config = dict(
    n_layer=16,
    d_model=160,
    n_head=10,
    n_kv_head=10,
    head_dim=32,
    d_mlp=640,
    vocab_size=4901,
    activation='gelu',
    norm='layernorm',
    norm_place='pre',
    norm_eps=1e-05,
    positions='rope',
    rope_base=10000.0,
    rope_fraction=0.25,
    qk_norm=True,
    attn_scale=0.177,
    bias='all',
    tie_embeddings=False,
    parallel_block=True,
    init='trunc',
    init_std_qkv=0.0357,
    init_std_o=0.00446,
    init_std_up=0.0357,
    init_std_down=0.00316,
    init_out_by_depth=True,
    optimizer='cautious_adamw',
    lr=0.0023,
    beta1=0.9,
    beta2=0.95,
    weight_decay=0.072,
    lr_head=0.0142,
    grad_clip=0.5,
    warmup_steps=339,
    schedule='cos',
    final_lr_fraction=0.1,
    batch_tokens=32768,
    seq_len=1024,
    doc_mask=True,
    z_loss=1e-05,
    train_tokens=292300000,
    steps=8921,
    dataset='wikipedia_en',
)
Each number is 128 + 24 x the weight over its row's rms, rounded and kept within 0 to 255. Layers, rows and columns count from 0. Numbers have three digits each. The size before them is the row's rms in percent of the matrix's.

# layer 8 attention query, 320x160, rms 0.108, rows 38-58, columns 0-159
133:110093186109170170155123154101137113118113141089098112155145160115099138107124141160128090141131139099149094142118121162104129053088111163142126129148111157166121154141118167151091129140119179169160114103122115092139107097122124116136106109111109145130122138091124091139096073122156152153116144149115101090182134188144121136122120153129124152108122087119140125131145119120156111162119148111153128115151146117133114138134153152087131137168106099108139118151131122139115146121078114
086:139157104151138132127127137151122151140109090144114139099106124148105126147117122116117161112099126139099144090166128128118164134131126155150156132091146086119152157124151077137140133129109121091110150140101140127089201182108150129115145126155101108161106056168161125131144129109090084108146109112130146164111172109124131110102144122173099099095114146113099166163133120145080148133137066117123138121122159131165130090117129100153140140121155144165086148120116124137118131150152112
101:134154124147107148091151119091091123121152126105109099138119134132171136111063129097115145141130113106157145135115161118179110133125101126141075137150143136114127108123124119105132139096143131095119122139154069106176117103138108135139139134153174092104151167142126131136145125062181177101176158127135156126146135105123138109111131140096135123148110165119137143094088125125149093133118148144125112150144114169112169109087180112133128115097143136133133102159164147125147112112105187
096:139122131165120151096141123149141121146147110151122163105109125133171137157103148099114128118101111058128141134129106145117180109122119134139104140144138127138139141155137073136164148115150139146132131097134119139133129142099109102098110084114132137167148076143151091099144116159150166127139103067108112111107159133100106167186069104138120132153125153129148167139102097167121117141160076124127108111104131108140159142099105151125106115109128115157131161115096145078078144125153116
087:124134147122172124112133102071144157150122116122132113138151147141124127133114076179126143129148121115134136096128120124147123139117120112132132122099109132119144101112140161149180141115114151150149076132108085119107119099103100147166119120116117093204124159154101160092132137116096137178143089134138142125183124083100117114118180110108100134127139174125109125109092130119153151088157135110141108148164055137110117100089164121129096138120116134126161104127133105152118135151124167
097:163149118111118119120099109175125100126126108139103152141100123165097102119151102084147097141115136140147128146179121109118141165090159113139100131124170151147094152128109103122158102123103119128121142079076109117110119131174104091131119155111106131129154159121129136127144153127164119137187127109182157161099153151169171117167124132123091097146118138123136160134140093128135136157120115119129123121079129138096130125120066150159083093110113096155105122104096125169133123143162122
099:128083130155146119140125144143140141138116072130120145087109172107163141116124134078134090127154131060069086086107125104146135157103085154112147139133141131097141127126118148127139131157134137112114120125104158127135117138151157112163147153125078135133131099105164160116149103117106153091146186162161129101143113152090124175119139161147100136115074119149079135164151139089127117144124119101123170123136116128154099164139134118131148106162148113100098131163139124116116151107130122
089:162121103098113070128165143126103119076141141141106145129158149118190155109114099174095180117176108132136113134112118152125078106104111128123092164128121153127140154095113111090163143155139114087120126137127158134117178101131114134129126120103138140116156198137132125134101123152155124086143152151149130171130164154148116139112158133106162114128161145122091143117087113116106136117081143120133101151077101117131083125125123077151134160142146122117118134128135096126116139135099142
099:151122114097146110157107141130168152125159155151168112143078101108114104166159094130115096141128115133151130116164106154127071151122155120092128153099171109111116131153177150122158154102131129139122129130135144173065137133113118117117108152120099115173135102121101139106117173162069097133145149104154128091140065142128126085113138116127127114117142124112151100150147107147118163110141092125098140153147097134145104127186094169097099103112123135152122135113120120143126149137127103
100:101120113140169149155127108148170111130146146143164133129114120148128143116187136131131124127103109086092113115162118157142131122123136123093127128061128113089158104126158147129126134184101150162133120142120136173095103167166128105120104122112124162144092085139120145118127133166080089143131153115119109125150066127099156109085149104144125119108139130135139108163175150141122136096145128119088144124141113133138095108181102127123129160161170139104100115116083146082139128146132097
087:147157122121159146134154142127130125106139151136133137166130127113144140170107129138075193137138110114135153097122146171126091106084101155100130132150123134133140150088129098144180134106124104055104114135087135158089184135120084138151121069151101127160149144159148131119137152127122111117117159139088150128138136149151145112134125133140069120139164097119117133150117142159109129125098106125110121133110085127142116100154164131112146195139138178116107109163125094119133123144110134
093:154177146104153123143144134155151114160132127127149119117101090120117180151133142142086164116119161142114079117145161144092148143087128177074161099180124126138110094154147099149115115128130102117148151107127147152161129136131131103107119117126067126133146060132162109112124128106130092127116174130118130137093119145130135134125069137170107136189144105107122109169124115133108156138172128103135138105126148106154117129138150085137122126144135142116103132168109158099127091131111107
099:116147095130141155141137150144142104158171142134155132130128136176105165130115116108108138152072110127116122095144128136124140157147135125098149132060116138102151114125130094155143151112099137122118180106127142151120140150139094086131116117145148117125114081162151127144150140123102117114145161085133114106091151098136126118156123110173119134145098157117154130136141164138066166117143089121115137110120101113094174120158120119076126134098177185128082135125110153107137133126129061
105:122131121134134111155137172142148156182108130119112092147077145133118166157123101147077173091130154081110116087146178138129141115154139131115117132146130117160153090104141103143140145102150103090126130119151150126121154136099152133126174105144065125093142088155122121156136102089126119115164139111071146124163155093079148121075139145162141104131139103109107110129170152136139120158147119115123085117105161114137152109112164128119148123164134129149120129094138136093131146127119135
093:145153098079163120164109135124147095085117167116137090154152107137090143113110127099105108127113102172152153126173125108144107151111152093113124160088137108123134121106125150121139125124151118102112137136128143161091154131160136083106118121144120130133155151145140150145095186101088115094130162109154127156115114149150166104116184109120161155118144132156111111128142187120108180089110152123111120175109107137108102127163139125099144137103150169115091136118108143173143137120106104
090:140099142140131153112132124095104156166087150118101132156141113138114123170071107161116097122089154181111105122124152164142110132145106129129168113120114119109103113132096159098132117124109146127109130110114118096133100093106091113123108164137128082170087115134138105139178134144127133165136175152139145115141107121113163094148176131118114150135147134126137148122109095103139134108169125132171130161159096149097152159150152105120077123109105140095142081170160117189131133127114135
090:144113181138177149116114121134125114133094125145098144097183133108107129158126131111125135150111143130107116099130109148129160094118084145150152116153098126151153158114103161144110087122123155098120095095092140128134153135116116112141109104141124133127148074130170127107145140190080135157092128115123102104124150143098143168170134163116103174135144139141107162164114101150134136121132114121124175125124095089123117114147161134137138148147115128091151154198136172169084115143125111
081:168135143098135120124122153095132141093076113140096138154148116128164135171101128167114114122132127158151147108101139143185111084112117114106105125152109141130120173089110134137149133107154113102088066104102129143085151110091113130108125100104107073153141164149101126107164153152136136135158177145107137133166096164113158114188166132142108165134134106150109128111101137132145150133132140104121102156142111142113118135131153126126096147138096124138120132151116097154096177084115132
091:088108150149111153125111182126118129168088187110141108123124104095102124181163090183105106107114113168099134108111157133145108127185192121142145140132084125137163129122106114144127125098138119094128160082163112114115112131113126172133115101136149094123117103138140144138129131146163096155132128119104126104162137100087116113125155126103136136153097114132163133088171151139126126148128123149102136126137163154099132108154175104144088119150119151104142103117138143150098103107105152
091:147124117135136123138103154138122119136128130127118155104108173107127086171158090117086126133134114096128127130097124116114128105093109126180117125131122129133132180108135060174167122127140145111103120090068135117077189153110105157151129106163136110133104144121149104124122117141125160124145091115119131116143191145150113148187135156117086170116132129143129172131121151150092138169111133109115152076123115089151132139153092159125112155163118159139123138130124094144116113125129154
102:125132153139147115103117136173132132167154171116150135116088079116095112105130113085136110153110109156136126133130139098102158164124140123163145119079121136177157129149177126153121106049127104118126164110103093178121106122100163154093137134158113120147170122120125142124111140076149105163125114083149165090095116113155133130113123135111108161156112171125156116132118142105116156143118158139118146117108154133160147121131154132104151046115109129126107133120134157143129128120131125
# layer 8 attention key, 320x160, rms 0.0988, rows 38-57, columns 0-159
079:119119191125107158095099136153125131117121110151105111110137119148128133125122139121098119127150104124118129120145121101146102131130080125170148139140117091129110153186074087109115121102147146154189104083129164108137118139128136113083114086140117095139121125151092121137140143118150086109069169136120115115170099161126128159110122147104137138100126130161141129142082094113165114157153126145150123187104156108123099152151123108161167170109129108135117115176146096138143109098134135
139:163160113152113122122109119124099158089115118144149147146099105148143076107099103127150121093112136153148142127134117114127156154158157114124117085107114156107153102136184137144118113119162118100083091182135081148111123156108128144160139161116147109120135128127147130082141195131098108131128097088152128157097116076132125141140151114181135110103163162139101163123126145144093139137122119128122099110152079161139134108099128109118078137123106132143103152098120157142107129162160156
104:130123124114113132123129111091117117157094083154102103148122079111085121118151112184142139146135125154108129121097155136129122128163141108154093191166145128138123116173098125121101147073130122091120104115126140113145121141159174178124124136115119092118117165163094130106173089156141125129162120133140082146078138103152109113108177171079124117120123114164155103080117106140154141142151134135162141138122166132160117136175120108149099108123100128137121136112104123107124096113128141
097:155158136081101130148115172127094160113134125149141067152127132156162090183123123123100133161094137098138162120100156143133123119112124105103094124154151111123132130149135097140148118152154146151113105159107136167126072115113121137121139105139154110128121135138125083116164168139152169074138142127105129133082155182131153149123096107121112107115178138165136158095106093135150078155095123145128077138137137175134108122120135097142117114112143140122123122116127144071115135142153142
093:126154101134142094155134137105149111138126160177113104157075104135117143135161103149148102120118092130130111097150155139138089094106154125113117131165114133170168117094140095130166106084099127075111136110131131119096139101151112127161139164132114067152153158160124113114135135124135153114153113134125132097106128128109138139137199128090109115093144126175103141157107157111145172081131151139153096109114112107121165150163118124153140160119115116121164133135098081127135144145107159
101:187131128120125126148117126176141132112129124133107096145160094136098106107121120098154097181116091129126160147144111106121153149131146118154115113127124127092164159131166164122130088150108100119099081112121137149088125123125189112111130134107156156143109163126118067156134148116195121120110157111127124140106132140163115096151170120114154112137102163117088163120080125102163157123085146132132129146082108161128096124163096123135108118153121120148123094083126098123115140118131150
105:132138097150154147151138137139158117110092092113158122057085102139107147118109146144139132118154155162129137085143120092164110135136108137128144133168172113073130141142105144142076151130162141126109118165142127143139150126122151144105156158112111217151108078138110122104096093127109090131121143114137136150158151136131143169140152123123098126103144099131123132142110113191123109114105152111107108124147157110112139181101130110127089144148124132075137144126109155123126148121143090
099:169085145105135096096108122097096138139099095140087140137123148125136169087155090147134114132123133115175108120113149166060130140120143105158143155134152158159098140097091165150159095130158155125130149165093157104104154131146130164089125132101131114163094123123147149108113099168135125105107106105116127116115142129109114142087157138114142147154130117121146091127159136092102152134105093133155080158117108105145091115155135136141110106124132156150157136109119061144108153142111139
104:146114096108150102130099137141136131099127150156166121092114116150155152166159115079129103166151095137141156123158110111113106161094141126131144112118124153159086123129177129148158149168112124120141155126114131103095150146085115054145134105148122101123156119148123143126143141096142143120134141117132165134121121123119128109132134075160118134153094127110064144201129132113125127067137112130082145147115093129118122126099092165099118134119127109141113176106091094122154158128105147
103:104120084133148123115084131134122136121111146138164143090110095172139146105129095117132126121122122103094116108185100106130119140102116132109141089139155118128113139118139129162117125177075137147189167128123141111124089190104113113103117110120128142168133080154150128126106146145095123147152109135082131111165132171143139161152108076188112160098120120123144155162146118109130085109136135102086150145133098166096152152098130136105138159117132135100101133136120141129152174127115124
104:122096100112090122130146130113108123119158140148104150158134124148131150151159088167101144167124136135136118092154140183112122121136166118174124107105142123145119133060120159146135133139130129073128151163103128109117180149131116124090085104130138090120145153160177149111119143128085098128132118117066113144143154131131123106115141097123132133125135097130159095139158138122124148106092081141130084173144121149129141096181121114142114120103142157124131149120142069106123135179094143
099:159133154093105148141126127125094153116131104151103178122169133141127116134083092141109185134108152150104141128140106149130143130111107163134140134109169115114118115097148135126119113108139125128153086120126158116178158128109140102074073102137086121164140138110155156159134160123068070117103133088119139130151124152147131122130150123125128108086158111117095102127139086095144148090131103118146131172109092113174079136117134117123139142135137155066124138101154148108136116160130129
096:151146093124108119100114150103139138098103120140149133140152114186154077134095100125113114118116118152106088147181102125119102160125118157107156133142134101124100143120145137185130119106096128100168179105092115089124123162115105152130117103090151100113106167158146151145138136143097105097118123072124091152120156160183146159120139122168165111149133139141125157089142113125132088115086152115090108137119141161129160102112136098109121141132077151121143142121108137136145140136120093
100:111112114116090104108124159077162188170114128104161120115096138142130144158151117177049161099123159148115128105102123149168127129130125118126083143118181102123121151096085119107135130103160119121163134155116137098144153102135115145107148134125124116167143132138149137137146103109049098153128138123164114132191146091122151106106132101124122129099159139141122113113112124104132112153109120123089098135135124102151142123105092112153127161127128135132120147130138189159106130134124144
102:113098101138127086119102088122151101119114110152108143144146095128134157101118093086141106101127093140101147098172118119091143145103144122139153135105106142169094141110147192177135130132102136108147186159118136097096177147097169126120145100154132156148132159132144165156113110124133137100108126076132115142147142141136132143141147119164142151183094114102133109125146153073111152097146152121102145131113110130126137112126093119098119131150100157161139148107116111144171134142079105
094:140154107143137110125150100122102126119157158136086111143119114086097124181146136148103117144090091134098137128108146111148066152141133159169170159126077145107140122147109123126137138131079129062101128070116139080078140109134105126160135136132138081125132142152127131114118170117168147125130156122142143155101100112141128138125158148111101103127146155134075170150105133140151177115144077138167121134143113139124112152145117086135112129155109106118170130142150122148126115110136161
102:143149114148114151125143107148105100101179163114084119143125109113119154127153142125156126143085156138141129110139152119161138116129125119154149113100097117103134114103120139144134120128104133078080140139116106138133117108110112145126123113154136144103178148108148126092085178143120130132139154143111139133138122191142166165181113137128087090123158123113141116145118117192148139098136084124125084152168121127086132139111149055157127136160149131094132129170117120114143108197124123
094:166116099131095111147093116119111087107154158125111117130103116117122155173162131170095095129118109142145169069120173129151096117138146120179105127102112139147140153101105132137143117134129116077097122168113119113099179090094125116155154117136139092130175135130123104112109145125164171119124163132116115124164127139102137135120135114109082128154133112126127131140121165156134176129144119119122089135178148126116112134168080145135117113162111119160170136170130094083148140135097159
098:111125147173115103092113141097136109138136174096128109099130109122116117153168136131097075073134166138116113126144119144178136103146118125148119125089089126130126091122117063116158149113129112134169151126137103102128157158139078133149155115138121081088161119130112136127143154139172137154123147137145099104169094118158122139130118122128150147128135158148123122111117147174160098146129100126098139115151133118131146068094131064131128115133112134136133128177156160163102088112127164
105:146148111121114120137131147162173098113157158106125110160130156153124096186151130101121089159141143108155124138136111157141123125152152109157114098113096132114138144110129128092151119148124157097095131163094091173098156138140080155120158163124115102092145142113148115111089167126170145130117136127121124154141131113167140127137115109112126093135145109149166114108105123189159141136068127144107066122176144147120152121177087116143119126132128151107156098115140100123106103156116168